Each number is 500 + 40 x the weight over its row's rms, rounded and kept within 0 to 999. Layers, rows and columns count from 0. Numbers have three digits each. The size before them is the row's rms in percent of the matrix's.

# layer 6 MLP up, 384x192, rms 0.108, rows 135-207, columns 0-95
097:502480453493486519492499433454518485515480490463476521479471510489513404460510523492537494580506558515495472488594508501529493562556446435497466465466545524485447464458497512518456544474496499579535480530507412513558490542488509486556525465510574508411547545475491553479535516485532530469
101:519455459529511500500516475492503516486539504518514451424500505464525484481449460492453482530537481492545551548540511515433558484473432508508528502499501493548534492509501514491456448485462516571507394508485497479500569504479470509489488515527595575501511530501441601438517507504519552586
097:512482462516474528495484451476488500518490450567509459545524522549531496568479512493500469525505510496462594506465515551485472548581420536528509523512485504554507487550452507465542578480468471563487506463484456543475543504502366474469449510541463582444485547530478509505510470473508498505
101:555463491469540538436480503568503532569504481453556440499421529565480539493467486492532525515466454519530564522478487509473478514523554451577503492522517493398520497536529442437525509574580511523472512516518492476449576539639466538404519438503490534493556463513457508459534442420571483482
098:559550543482482539445451536526431527538541489529576452453496523514545500433459503496447567472522534461482537516396474465517508489512578492534484495517569465517493501550487461484569460538530522453513478441470473501520519579539493582562474503529488567519515548506476515480486536441468524574
105:528489498470566489533495536490526499491538481556583446402555503603498510473486464520480473500499572454463489544380510453499457518463479505428492545451494514509523503454514503480468473455525515470552511525511586545564523550546473482473508473433593533485500473546510503545408550397484425477
103:458454534411497475427409507553558533516553482496529488549575524494504501519486562616487546499453478473448483501505498489448452476545476513491514550482494488506440496503467568495523549474485529473427471492580466575488455468453460511543504497486517458554491545509577462549496504489401532477
106:507484530503480508454556532498560522438462460602500570496592522492489550478526573549519463500467507506519497548475477488510424420467542495480502538423499480498437494512496511525524459487479513478520522490484529492557533557545452502564481493480504454453549556523555462538458542528496562433
095:657414464460454514472500531541510519511478464558429552558526524487464504503503533481526459467492483451544472497534442456517491463474462504506477489490507443458513501489549485546516497458488514464517562503539541532498477466508411488454575496535513544526524520515545530516515554462530442464
096:413493532551564555514520497480533448546498530503427511443464531514469485464503526520515491512513515514530558526525599431473509487523574464538492458447537529482473495541486489447486492468541456475526492442522509569487517510482471521512557435523480547530564446575497506502513435434488484533
103:483487478466510484504534524456475510543413431498499481494513494531491500433506488517547583493445561572564522532524459455482548509509540489510415474460498480541550507574508565504422501417545534587542494411461518529450499538572497545460400509490544476519465456445525569451497493485483507537
102:538445520497517419434499517499518488513493451488488550562554468431450585533574526475501521459518556445473508479506476515517450517515534492557513527576485537551532444449496488481459503536501553560477536524508534491488480505495491511558418440538508531513493465510469506530445524492517362432
102:568483491433552510484460523474507472521558454537516514523459467542458531482515478564595481481448523540508433458454582527453515477467473552447492544563510521538495444432427438465476474565443447441520521422520585469480573472529439521496497474467460467493429551471469565444508556511513430505
106:537474503507496564416536507572595500499412551509562583474411494515504490551534473474446489500446536484583510595483457487395522465490534505499529532470512483500449537455447486520550550463460549479503471584509495433495524482558422478577480530531531509521550466504540479547553447477564524499
106:545416450474458495561463495499500481543535473551455572538491551462532590529507489525462543558495481547526463457504546501458550431495448489504467506471487472501451488529471485500461489434496541446504476470494487520488473493431490539496541448545598517475477513526457442432431564481530539494
099:542490488510441524537523449526474537421498577469561509470471519512450477506511478496524466499439534526535558524492485466527483463507475485438531508535550484452526492498473518560506503499467409471461497519535409497481497523464550534536447474484421553448571484559526460489532455550478498457
103:563575503495517533466398546502457515560440595516482455461523423491406503525505519418476500426501499544529519520581491510530489483499485482536447489566510555529538466476472537510493465515469502506482443522486515481494485580472536497498544422491522516401526557432507483435494495543475462470
099:523442580480542499488561530502492411492582511528449530434484492454508582373577443562456474484468477519492529552517422479528479555435473473513445517580486461494466457529449537474477475487509468519494487574513556512516575464564462489465481533453504498466525448551521465539487505507565535446
106:565507479492456486444574512541464574464446495446498576507461498521447429464547520527439516527498522545511553539419522523482424529613515497519522517476487561535496433519507532528444488455518479494483514483489529421513466524566490494463531469490567585539513526478500570522484466576482514585
095:470524489543587434519499457513567497538542485594473473540512440522495474534484572540477509505542467445485507557519521556391499563500495499553527476506467580461453551472424529540445477485526503508403530528537488516538456502515476600532504500497480531470551560504455516490472502497546483503
086:437514497453502547515423486525504457504508474518487495486529457370487546547536390486541476479570467436501467507425436512529544530553472458444470457553513500534466492463517546441486503480472536502466516532468505437489497559503487546479536576460473541500548577512513474491470499474563544559
104:546512522492518532472471436566468537515502480416506436447478514455497552520446510578591478554510511423469505496521516449426512548599462457550363522482447537553516500482518496480491472441509517507549475497487423479492523554450534523493503477469492535511474565497577547497556445551505510495
102:569535549557536466522567444520477488610524520547445558566539531472510435502583471518492415473525481476495524568440457525516511519486452538531508518499458443472546571529475545582477499517585527497470532508426512498496411473557481427482419490454494550533502524511478473528502551426549526432
098:512478497415542550531504541507481481485463533521465574470472557441539454482549499563440554456474472455531482526500458544559433499462482505543517549561512491515491540487532544577598461484446652501497493497554500478482483510578553526532506551534549516446453512520466559493429493503522511566
105:500492474461493577582506479513524443526426470520515501509458553462493497509475541455509499498510480486510486485501432416514561522503477507470460589552562495547501441591522511510515541551453454445567511500535477507484617506515536504453445446489510509474405428482513426437514464547524486476
108:525483590449559508527491525596488490528494499570461457536500472452515482444570526464445522497538525465508538494489568486523499523511596474431475524490446449528450539516466516492489477592458533515496518569472475532567450506469537468495491431427454500536517525521474540391462483526552510492
106:590525559494460521470494452453572524462405522538467468461515521549482474498483530554499549523467406557522531485488483573498504436493438506455435570507531534548532505486533516516482489523585489555505524502461498485453544564520482461431478467399568471395478520510509531505499510521555494458
104:520535516504515490502484503566502555487467504571462476497523481472474509437502495550474507402559524485463527514497498437564528461456595448506466474560507575488421502539581577521484493566565464493533461535422461543491466491512468501547489558497518526453485463482494562549535398482452474366
103:559453419446513471512504534540489490507479524550511543532517515507477543514507468480490477495483501453461589539477515508493565424453511510478432506481513506504535454540521529540475518540530470546513540437425511536528468502568553468409453442446457464523459524500432567546523558469412479510
098:430537434456448514547450482521546473574474473479591424524518455472492576481509451451491456518556493458456506493498538499493483443544464498478406523480473460566505507516493516494572541552502496501461519555510489519540551536539436547517487478541481539515504516534569527498458462556558418463
096:547492494446494515453545568483529468533450453502478487544404523517513509442519516488478545572549540372489476519488487443524494480510517572489452507563531523552479553602486484520477465535533524500446562456515520444474470509503442529492514488528455465463419520505505548433431504471507481482
094:502479446526447465503529535511509521423467526540478501506570513404468521536504482589512569423482451464479489508476495450476524519569528471534492500484509601506488479562455500605481489500492453469517502482469524506554536481586548498488563474525567482445516467464579537486566494485469494510
093:530482508520510460462539464417480533481438521463476524511464505534553531501547475499557582445438518510521476529483494457511484545522473529533457508535514499443447569551537499470561474483517551455588536527532389497517523494478537468559530499573539528492531432445458423508467462480527575493
098:498505489509426504466441495445485530457525523512473589530510496553437508504488497570551488589555483490536451501537454508534477454561484476512507466581607618517466489510462521500457584490513468531506485430530403530503496589506467447518509457563476497521549483467553515530464477496436515519
098:535424526503488439420418473519507550587482475474519536541468534561488508485589540464480524482499504446529461502523511490553569489537462470506526542496501522545437483534543499542482490491527442487472540479466509525585519485458497481459484486517485473409508546462526476454460447517505518484
110:474541478483532527421470546473547542508418483529548500413557441514582490517506609517534540536460485521448549589583567427476424513490491508468430479530478499582570573530518583546506571517484476499451446504504465515518528488448511451498470561515515551496540485514500497512570450479462501457
113:495535490483500448515454467493487493516440500588606510546509510521484478536539443485531491552454536552527408458462522503456494446499443471530522522602478527464439494505546505452516473538525548484499495473468541576505547527455481481508526482392463524469558515517509631565563490462485498503
102:474526512451571560562526522551462455488475476414483489476475479526524494541568538445478469488509477493529544475478549541497453492623517566442470536509502498517512573498455442496460482448509450504544429475526538532462442474533480569448564530463508501506539500455523453471447496552504479527
087:497575454460498530584475545528472568477469353575490527444505426543482491497523500480527580577456511509484444459436457514409500498524557468503527470456568483484542531543544442529510486532412548494576472481566463544555495513464524461505429493445462503535549493432519479486491525510526520498
093:523551532473473585531431447446464503416480486463563502453560562359525537492479530483511491479488470492461481460445510497474559529513494506501513573427552494449550481490506532510519485484506526449445460487534539471544505503475420519475524535529523495457510509542475508483391493499483475473
099:482497576447491540542535572501486485550541483513505518453430498547480546454531512495541458479559467451509467473490478499489535481515422579542493456450423538538525489532540536518474538490523465483457476482505510491491503453551532459521522502455525452405497499530465498574512500438527521526
105:499541522484481539516517441553503490531549536482429557497537511514523464520574531596457558494498447498528491552494456541485496519420552568455506591554466501492520590488465504541534415434415545454518470502527495486506469502548529518463480481532478515526540430462516480531457522517527556512
105:501451496539454552501527413507530481564464451497462501491560438448518515488474412509458413532514440574510498550523583486484494518439518518539437460515472491548486465540473500545601525497525562540501536502479391470450444512493570485522462452499492490495520541570509549546547494587500506461
098:513457541477458516565566574517503460548517503464524518506492490499572518486485576496525479460491534460535500508516505519526551478506482516369517495500453527511500496519508517392452463491549516485562502521545453455533512553546554489470533519498465522519507467455549465466550509449500538554
096:537483491520484540529444504481571462562434452482529544551505511460435508528507487491465506522486481483532466518487513486489446584511532468565524477482472514515457398485512507457475580530497540444486534503491475467574450513435509529582468507554521512556553536484522503500516433528450464532
099:566433498489519480542461499501455477472446515440552525455435469449467558495475451451504487488478469505471521429545468520476478490503475439499504561503482560475497509470584506442576429544478521541450427450571506543551481477546496550528521522560461507524499479557590500539507465467528464504
091:494475497483530527549472528538471438527532541575502484537533540505529448506458618535511498468517504506427496452451468502473491481551470565422520591457523509511597494491486597477465417509501516552483482488501440543472449472449452450461504469453442567507540527471482540441595452522492525543
098:523501591414530507562495512520449457544510542521482500475495491560518487482487530492494496513490500538510479446481495525452513466573499511488484482531448506566402490532479462506517544482557504461569451518434461510435504505528439456539463495565438516572456532454527460543469489429436455510
099:483519580485585513546503539468466508557483506540488498503538526467478579532441467463551506493573488502431563561488531509533453445496460518474517511425548503498535481540472509573447527437532539482466445545520521487490470507477556542449466479459445477465502484519571527458541592525439531509
090:528409421490509467551523473511524548478507511494436461524541459357474515461476420516496512463436494515436492431477472497519528491518502519478502515549503475502446530480523535557544537547522505477526494421559481511487465525453469508550463432514500522486536516423556470446476417446459492451
094:481470535507439533417555546445553491576431467493492485511546525474477541492514490568532537431547505517533513492457510446518541416493561519502472446553550464497554485504524450483478535443556482515533517500486560500512503480499507498555514463519440481447476455442469501438486535454473487540
097:498529477359551503489439503511521467598483544521521467483508465473468559466563467501479441572475543462499489537480497556487492470451487572531456489476501595491534554460510439504526449467491508536437447509509462535509443568488519553547483470520499543454501503418481504464543516478506490513
103:540484610489541546511513458544545530492532546491459536523498497566477449537488537552526478475517540529608466502474494604479467501464445520512488504431506550504522453470480536560440495510481440456427547459550431520555607485467523554518456446497516474428508469501487546508537545533486524462
093:495499560471515568595523532486461530560480491577479525572500556538512493540510521541458526496485567456493498539526535537444493494467516513479477488525447522470510460464418491481449443539522503467513578471539485552479534451483446508518500520516529465506496481586508527450563560477536551540
099:547467543577474543475472484561448486561521413521500550522531536562467489474521483491536456499522510563496458495480522380523417560502471475536520501504444437497483482507437534543439469548370520488548480456512509530462483479439532525496447472475517506457549455532499513513514600489544483464
101:557434503519544500537453524518492546451479464603488449461544497563523540536547436425474491452563507547491460500412504451510514427545439523526495495513544491508445455517522477561568563525537435566469529550533469518529507484473477497503573458501553562501517468561536486487530489545513455466
110:528425466530558510477513486540486442534509567605484510545501469441558464493480538493494493504468510496515542517523429521538510509452537546550501497493533517442482542543510535503522448547377518533550441493465570458447540499481531498453495474451557645481465522534502558554497525495488534479
093:529492596467548569565460467496489485492491517493551478439572490513435508560552537510496549437397454513487504522539485499508518517549541490558524534467499526498470452505515492498496417426468507560519459544579541485428568461471502465513475515500525576488547496455558506541425448505518505521
102:501487559530450502479545525504529542523475499507488590470493504591451501436506488545557512528491491477524483531540457517480515513534549444462449469540512564515506518451538507570556534519448473484521462428586442526567428507448530480580524503562552589509571440460495535512421518512524424570
104:565471502495505476449514398514454537497513555521501520582535533493513451464480446509460512491502488519481466479503510520548507506521515511522491461513519573458488521496454462539490481568431541549497505474501528479421452488501534522541531489415491516439522598514585574584482519543505477452
106:482472577525500537448499585529513417479463478513537519567449547471471460488499473607459400491540474559494482482548556565507440522504568488512506488455548533492500499518485487507440401496487495479534547513562449419500497519537444467503490511432481461496496499533414583476506509534572458476
098:498506464517449472557509538533491491468514531440547468524517479533459473558556468473562556502456494533522504494479543408401471454447481565570482521389494627490532573530500458470485499553429506568497514493538469541528589573458511466432485472528473456477582486447516472509475488481482553542
100:454475446556578459485607477465495503460554494618489488445439574483517539504604484558494469477459445471495474474460495507406529532492482519532472511516464449539450531498542520537487494467433502439528382498467461541613511524462591524475478523532432488546540510477503467528480490506454560489
107:496528476520545437464536481516421548491516423519505533420508474581478500483457523468548515446489506504481520548506521474480501425576475469517474540421498449478456468410550459543491497488510477542509541474489501542518554497410504448536461495511525571441522492541494515521406526523521466496
099:513430466436537514476535544543540478513590506484491504555544543534474498499542486496504481512463462494526458475539477538491540589604448477477452581534507513514496522495512479499448469501464486504509527390543496479578468555520518530540496474499483502445448482598534492554440460444486529508
103:493497501514475474511480484498556501499514406522462447510533467504485472494487502548593595512412446491489511504527509529500529469484480573555464498474545504540436474518479506527502472563498567549493506353445477551545456492486521562555483441434408468494441497489502481464511514477491477458
096:523467540491510521431477512512511415517445496516492439474559501475471558470500491480487549500472588492485492575506477526532550464488541528533565540555530582462544518517540493492485462509531493559550478463447448493522430533435494535506469484486511455470464478499538492449439498499434541548
092:537446447522475477454534477531487502529495460490564453480468527476570484514519529445514517497478572577521523533533485466505583554501488460513555499535479483616437499497470517564431402447529539557451450434558441466503520512494508493505456436490506430479488539505518497407449515479473567510
113:536533565511496519518490508492531438505442556587484500519505590522455484495486517528400521494480468479488482572535429518526477496490508481511455467451533526500504559512558402546477469474495520492538471518528534461568495522446517439547500548451435514435559509477507638441497491488485542517
104:507464501501506510503479511500482439496402479589414471538501537438479500481580544537542463504452482374444480493458486490462553497468505520595535531460505498465469456487604506495487530552390457466449502492471453396447472473512518489470480523461500495488523521554533563506494503482453540501
102:521522435502515520550517480501576485548546484449546552472469536531441503571514475486445386489469501510480488523502421511469485503475470529462511455548501523542521528507477486480463571471433563476553533475472546504483491454554508495468470452517512472515543508528482486507426475383457500530
104:529487484540538487511441518487579445534514526535487474574470493541487489501513401508497458523468513535462493491491588518436460446445534458553504422510501446475493504554454538482526583503484514553547499425503545501492484564475488485556459540528557476443566450448557531530531442501512450496
091:498464468482571479465529547514421436481466499501541479514477547533489473544535448458516546510527506493452488543459500473525511471517537496565477541479528478497481557490585505569489567463498620474493532450535429536547473497495430433567424549443500448564497494472564467508592484473541504503
# layer 6 MLP down (transposed), 384x192, rms 0.158, rows 135-206, columns 0-95
097:433577509493512568489509539501454556457474513548502529497586484513527515474538494545449460522491498434531512463448515529599510440533418558459487571478520579516524467460523432458520524520530419480462533458488488521463470491479507519509495510484490461499485518603531492545593501504449450464
102:465482511484533530523495461456482464483590485486486533544498495461480562430563499484500554497456520451471501478547508487457537531543496548478470476519541559497505485509517523549511494407422489460464530482498408563540584490473458553496459405551444469482548475510474511497491455494493521505
098:526475455567497568486516464569503481367534506493431499524414456468520490455556546503468499435519471455517430473571439439531476508529502476441500423537548553408464541521500529487460553519552485515413505490544543501502493527490497491417537535456521442460479508536452479479400559456529514504
083:559571477526468468627468512539512488460471491488560462541403518492507546514514504550522465506463520484461455486480485437439507435538447506516499414479561582559456483507516410429506423538500475513473483422576485484522532526429437464483472501465480534432451467508583555506539527487494466497
104:468470499513440470493531584455487490553576499464431527509508488516578469503522450412469499465516497508471454537571553435472528391466486455450464506424485505513536444520475536414473448492510488463550489475585475490524541462532473545516547475536434506492475425476481528434527469471526513564
104:517497409534538483537544507441474569555494548453509511470476525448483517496536521488492518525510455433493510569619470475507449463469501572492512457483511525546469525454512468486591459506537496517521463463593480510440462539518499511469513513511531480553503502469496476448559507500493513452
101:494545489518483454459482506541428559537536600486558391418507468552446486547524489532499442531461422583501479481482454507485522494547476484509536435474472535455523525469534545493485515536564529625525476422462476560446429494447472564511487475529539476507496516563508566515498501511457520429
107:448451608514504509376382495487499421548567512548522524542509486528523449472478480526506520507526478485481403484487552463462506470534462527414542577529531421477525522542529493502460592481465521491445505518509469531461496501504498512479544499494529446504453555544495525466443578519487511525
092:483457590484519514473496426461547508493459528475514463497506550502496539498452583530499478518533484535476493521538529475507598560538508456476440526527514529552526564458423571448516385481469524488456489485507488496481477509518583485472487505501508495518466513481505493561532410530456576579
101:494539500490542465484504451551455422460458459520499490498417579499546503525450492466488526493477476495487530482517493582545506488462534495554414510498531561484534491485492470463489593512438472439537495507476586481468525539460484447510451516521446455577492558520563570525527529495468485480
104:430420562511508512497464534520476475537463476515416490531548489489512439562510529577550516462515561498574450476574550489490553497495459484576483478474498459412443506513540521574527533516523452451488484484467526578411528470514493547517500402476488508492456431509498455576525458534506540461
098:497420495491563428541428455477505505499527535487463526520521517506447386531481514512532505530583508434505534463526556485504538519507456473452548472441520508504545421492504456550464505541477476482480528506502547403571561579502477542509505494458527510572516516503559409499507440477463513478
103:522470501546500482481479489545525483440548544492463549526517493537518463479459477472483496499505469592465416460499432483459550491534495473494521566503577540538523417485495496455489463479551418554557458501530563517500514514559533461516454490492453517566497529431459498481527543425409444465
098:548489462498427495483501444501431454473518478503552517462461510507543500421456463447498510440490466466489519517494545440491454463480512485542499497486524469548479594457520511531452551532527439513498536475536540501513571471469535509494518562531490511610474562511485558544548485511438598514
105:434490510543519524548527569446486524534430446566501458526468468514528520488487485432497509502454483418531473471477492528475496487516453492463515445543495468579504524519520493527434543487467465482518452508416530568505530574480519415576479559489502534504517428459555460430436486503536472573
102:489499520492500542555492511508499474411464486491505524505454492541555444522422473435563460458510475451510524459437534458511550519504521458515477509589438401534478493519591477446491532489604410493528465473488474502513463575461532510511502540466582549485501492479502489500463503507451405534
098:422539433467559572515526456514496447521561467520534555533457493508546598476462456537491488506484467592539489419463490478498477498468526435467432559526536451547448481495469448450483484556524420436488497479465514486447556526556560459485505466564396496519459502517455464548518531462513502488
107:528581466574509542547542465500472576558457483501527469517466583518586550494468547500449529455470480496525502535400534442468452515490524535493564453455505459504468460551401457509533513500522480499499493454477441488459484540482508454499510505492538539495488521489589511557487486469470494506
102:487493555485465549512448513546501509516540414389509513460456462442533482498483475451487599515538564515445536493497541489476506486511465452558503507476410516469546531539441484532451480446455462537499558386476520486493496407487502555452537507475478508472458505484585570534427527522534495485
096:535472463434548434551511480494554474482572495470496453510546479475502432478529474482434511513500495479525504521545454528518561475525480515560525523443430548424529460504503470444453532520504554521526480504491469524492460504478513500457485500573522475456505549478507506554552484547551503475
086:482501496518572532531498536483495459392548435505515559500542416484530486444511540531488477525504541467532507457586475515472486485447456588462455515427488514469466504507519532494487543485513471478553463511471504494539583482550492574481499484450540608471537496572471533529511510486470557458
109:507445533485517466479479533471536541489464545501552460530537526463548507507518448546513483536483471531465548506463443481461523459492467547513498496485497450568483520536582608474511478436486513458533491496494466460456467439545503498464476453498492465425510545512442470545512469366447498566
104:499555437481537463527487507498481521470408479473556507519477589513492512532468448512573475457478544557529502498513513463441498475483499472534466622403473507548464528490549543501518475456462540428510461495546511493470493464484495504594525530465504540492476552556484453518475493491441526533
090:531505490485471423521560456559436450504500469560508505538506502500560543547483484439514490472448515440515487524534447530554560442467434473510554510485543490526542488486538528454578493523478562460484538526569426465454505520460504539532502518506527447527556481494444481474579517499427406498
104:527513492519575513428496481500507543489493516503455541506510545471488525498494485525561532579471536531514512537531454470439502508473456424476506489510543450496485517531480497450486493437575579575535406476426429492587543535479504477494496540478590481511593549494506485463510509470494577494
108:513535527474473456434555453489492484462447421493515404511534503490533522452517483463523515524578581636472538534527454478540449456494517544500451568505472533490507488517516425470542496464568517468472437499488492517457512456574484551495514556554507597488534513514474509494483485545525508510
112:550552427465531561431560446532479492520478472535543481509468513437441525422479554651508440493459547552529530492516554473479499518476519463464469494508415508445515532559494563510532479466432476495546519527498511527509534522560476525432460578489578514513416490483452530502519438448507544499
099:544518559550516515508504453446485456528512431440516545544473470588528495511577517551503458551430549473497494555493484442570533516485452530549527505405461509522523454506438503486501536442476526525519486400551524514504514533503490529595555459482458500488578503580454466500511459559538481533
101:471422532524546475464531526426449528511442540452551508522510478404515530506468457433531443497591549444524499522528449501433492500528453455494488598439572527507491467541585552512547496544516515458506459531405577481518504433434503449513483497457585482489493467507541479489489483500466534507
106:487537466491514534522434423554532486576494467374494546501476540448500525536499508472478468470516547506478502539481451536484506515523507500456429491494525470466588574466462474446464573459578468435490561495473483540500493503472508520515492517477536430542523519480436481493470458515484556521
091:564457520440511486529503488516461477517534502532450508436498474579572480433536509501460489497484495492495499517438496561497534500472443427490472552518532372386513465442482537454557473518476562442546531554452560430495579427447491448425521500541500487503484501537507596516526487511469474450
097:481488480506465520522537475505551499550470483499553477576467475487572544499531484485499506524451414537493481509496526551487522491439533569536523433517513558467443528463448494466538530475400478547477483511490463567544520497469383439506449494421582473466496450498484516447493424516525561515
091:449550522456565537478504467565542486435493469442407455569588478496441556475436518493501552450507467407494474482539496499469467505526535495493496431485511516493438489448582512523531517466549422459472476489512501494531428453490478507507475498517442519464586578527488513504526460541525503508
098:518541567538524412531464517491487578420521475497448539471425554484524577446498517499519534522481454527513518516465484518478504460542508574519472494555421549455478532453472493579504455447534487502498515490502465530512561530589486526431498525519451568518492483510473495529536446572469508501
099:545462573499525475473557468471518518495523498523498505485429477535473523496482448482452545532471530528517496483499446580551478487454503516412504521513518454467518484446518515467533497447549491561459479546478545496546508509529565481433568470439532494482468500504499473502482545547533469505
107:492491483463441464492575569522452514540491572506505422494516520506549479552554451478471437538490488549441584488523526485539445466473484612494494379448478492576503536490503521578480459528501511577460496492534467567534541437516431525486491524485467510527503569487490509538570488521476506534
110:499465544581481498540455465498521471494394499506493459499493474450500520555471489451517580496490477515558411459510540532523570554537469454434510528518559567538500537557502539505506514462482501461496525467477477521497490584476479486522445479459469490520433560555566521516478548465487454516
097:566561523491429583399507567469499439466461480460487541501517484427583478485557458451563431461512486511476456457517500500455579449475545495477521622472548493527510549514542480494514437532485512515467534497505516506526478479520490557463471538535537566485508500515503548505510553443445529525
093:506469500512448443490523468462567529399512550485475476558489491418569523485535492471436536520475511571536606483544523479526530514406543439475519423527510442500473504476492539531545466381549474515483533588500551462440474535433576519480472518593512398473464470531533543470543478509504528529
100:473449487494474482451506414546471544541498541442459518584482497578553504472518543466478570480502543522423528501484494429505524485454510557499500507489465493569480626512497390548506511478496416482486548541453520541531531504522445415543480513534489443515525506485532503437480531432454430487
099:439491527453515529475450517490486466518468489460505580531453432492558497468525533494456502530511531580524526511540579447522508516494462458555478518545422526523497524414453503386464541465452434513555564483475540452474551464508477487506502526549510515507497542482546453494517450526474488509
082:462510527454448517481489541436466440472456492465567501488511506442555468401396488463468491541446475503503540496594524496413550482525486533537498612498529432528523481521529467478516542517499502439460476464467509487502516510471477478495501560530458447486494563524486495467548508584453501467
096:492538511484479530484508535427509506480514444599493536522511427492474509537576519504520498501554540532466466468472498453581498462493486513544455394438466451531506488565524512477483489466499435535525471503473427514489513508503517561469564504456453459525529448489466510482564504511509490467
099:465462460468491459550464517433491507536487468503490467477526522519515475478490487496416521557543524507449479526579496460502453551425542503514532497461458476470459467506482559494474535520548486498554491464518477438444541532473531495460493528479422489509568471582508489554583571549539492569
096:430513389483512463529473457448513492510484527513543474550449476527564531437515474572456434535466496452540505508486562533529566550435469561507540461538437529472460509521449524437523485479500457564507514497517483523469538518540566514540493448490504486463446523478498502533505490471485447597
096:539491481480427491521536477510518585446503407548463464505473566487506465504500454474382492555537518471540498395479473512504494467479503484523530508537478468467511542519519543463545555510534499568436596454459531454560521462477474515573529514498545521526571446543448499458465447508500502500
097:508472540522474489539504497425514543495529482503519542460559475547550523509510493428526480525488636494502481478520431529487484532444482524457419554491503533515464514500471544521537520537505478542575445470467525607511561578470481510463514569495479455504558539452486519475527498540471516456
098:519484535507454548480489509510500454459560436529538566422456519538528498487479476510561560516445593510537469450543542470549510506440436563499497567477477437562519508503468462559483413529529498515511484545506514463462462495503492483532435525550485489401479557493507596453492549510550489481
096:509515479573521558538473536490501454529531537554506555480437447483492495556536455469502472422535496535542487528458501506617507426507433393434500569516537581493466508485511534497454525444452469468491497504464506513507545542512506455497424511486511433512508438538536479564549536469553484469
088:509481512481555485534558431378513484462512413474494502545522478474487455484462533492473513471473485489573552564474514465573527566514467474547519451546442495521437502492495510539525555573501552474493551480518465533508526519566550490513520483560459479460463458524498487500465536566457506575
098:452509425578491471531570540506504485462473430475438454511592524475494499536519489452498464554449520521498548382474414540520488502496541461556545521531490467522509468506543532528518447538507513536563533558545536479461476548559521571553468558501495526492467508437543445567508581463477425471
098:468467538532409505453556440441421533491487531522496554564437505444428476574478466453518444492556557464552515534593483415460469542539547537530466523485544560471479452529541466428547447520524507456528451533503471480484445511450433517522481470496465557516487511448489528513502458536438478530
094:478513440486429480577516552566509467437568543520494535486471470567506449468499529496482498503618510535427431505498518530501428492582542469465500425449479539551522532562542553540499500428545529466484563454511433535501423507437503502532456522513552535457540449542527470491510493471463490517
092:465545524498495422468527517507491481542452543499492493445541473517455508506532449512519504516579443467452455546508496483550458460461539455514513461527460516468506516470536504499545439472503434541533489495567416426518458487530529483467557507517506569581492510484546545521575521506473520563
101:415472465481510582528475540475513526483453535475476522442540475494498457458539459540523518477489482455516502515434541448497510504541507493520485579506505554480471543474546492518481459523500527537590539469434446466611537580522495511486483579594509543644489441463470516455521548554527518508
104:499551473527544429454474458479510458513431509522579459423523491501512457493431417437480512473550494478535546564453504575467459495477507482541504465520502499457533507473467526518577553476484456528482435553485588529547468509564475544415524471462524518494427488497477476515547546519520513526
111:510517533545528548507471510521484591532507514475507444543608540508483576549537452460478528534427412493575507553474512421533499501492456399463538538515473500500456514523474531502590495395480517443491517521507523513507472522528484560489504480473515458514470535509476518456572472451540453546
097:522534462507521551488532526432508439573497502556505497452490488459521475500410500483523501511574532561473502473472528482449500503514546476572402514579503508482486484431468602479538467461535477428502479543436453509601456518439539487517458518463453472525463536523456500468562481550469500497
100:439473503466547488448511472428442554457464484558517533479484469430458515531463508494474493435511535498491487572447511498548451472462550517528501607482500488498523492558502532512413490516519447399517509469465538548453518553475540406530449503445476568516513495461457477490506529463489574470
108:422555498449508467521525538532545530499532464543459499432499461483525473581473547517453478510486574517543517495519453506536486535500555431588580590533519502528486539457463472467489555432446471521516496422478536535539563518522492423571525588450520467525514546484540405473475476481534483569
109:511513499524521490446492506528535493537580516532480373391519521478495485487514434459490535540480483532445546538509543508460508478440459530457533534522495476526481519535474505534454511489587522513551534516470483441497503530501507414443496543488557460492603451490507468464490482459522422474
098:481501474554517507551518553471419586508458515464472432548485540530478496472569526502455542471470496474558518553463590496444479499508487484494476479495509487542519498462503486411550457446575477504558582543454563523503444528421503544486555400462558500542529484592460446483574511541538511430
101:571504520377473530478459492540514503547489508445482516534546560486481519437468487447445498521524499554533516605505569523509494457514397468516513531552498542540574439492452576475494476442521525422502562468478453535548478499493434549457499565591529476501503477511465523508545546481509460476
106:485492535528439517469497581486468409545457498512506484492553515489430417626411487490491469503515452507540512472438439538550533500477552513516564488506488564511550533530498513525510483514470472510514475557433496528446448507507474535514512488519522553450465499454454429500486458539462554573
102:486494576485508509490505491537459464506491531434450465498520549448539466548537482491477508552540452431399482478534551477531516534466473432538519520569543516504508536560488565496529515474448551543544479418452505492499543498482525476476483524418525454517501488489458509528519436485479495488
103:516510546531478366541505579465435563611515519437503457499496505536516515521499563429437527409498524500518437525452519503502498570469516477546505557488487477528470485535511459532480578481487486504528545571520519533506476519510535494556551492549516495548491506561501519509439522496496444494
099:507492515561480475498503517509541457474519542491471513513467482483537533428435534525506519519497491520576447482491515517573453570529468547512452570457543544499540487537570471452530504423463452546478460434572486452532446484452493422524540498485486510568574486480460446528571490533539513422
094:483543464503633530525509583450546548489462500538491521510490467525519490519501517539440535516497486498478521541458428542512508469506466513473496433497540527496444391462547452512467500513474439497523514498465552513404522523534538522504499481489483474495525475479473494472527526459504530509
112:524450519451500505519513493447560406511478551571520540459551532480599487504473501535521536525472520565465547472456498469466503477512527485457522488431556541473478511576472454515457464528487437456551506452573555483494507431559494598488462553470598469427505489557528453465486483410482531437
097:514498499498526539496470442516448566579554515515484552463481551463527520429490470449496466459467427541504538542469515487598438506499432454566509522559475548496477532458514471517522534513475513467473510505574457521448481538581513526451445528538454505494448523488478586555518454492487485448
106:568455457453470542507523493486453485485506486451467513499496496501486460523500496506514494457503489499495525512513440586550510514581499541515610536534476451474498510508538560472455569509492504550462423515498532549435481521506613470480490483543437496467571502484567471487496498504498555466
107:476561565498566448453575570532487525443457502433557441463498477526574505540466535511450552531487554575576524472526482498506504462577556537521530546466468469520483525486410503499500476481515503450484582490517540463410500469514485477543490479539465504523517481472474435487512487500524541529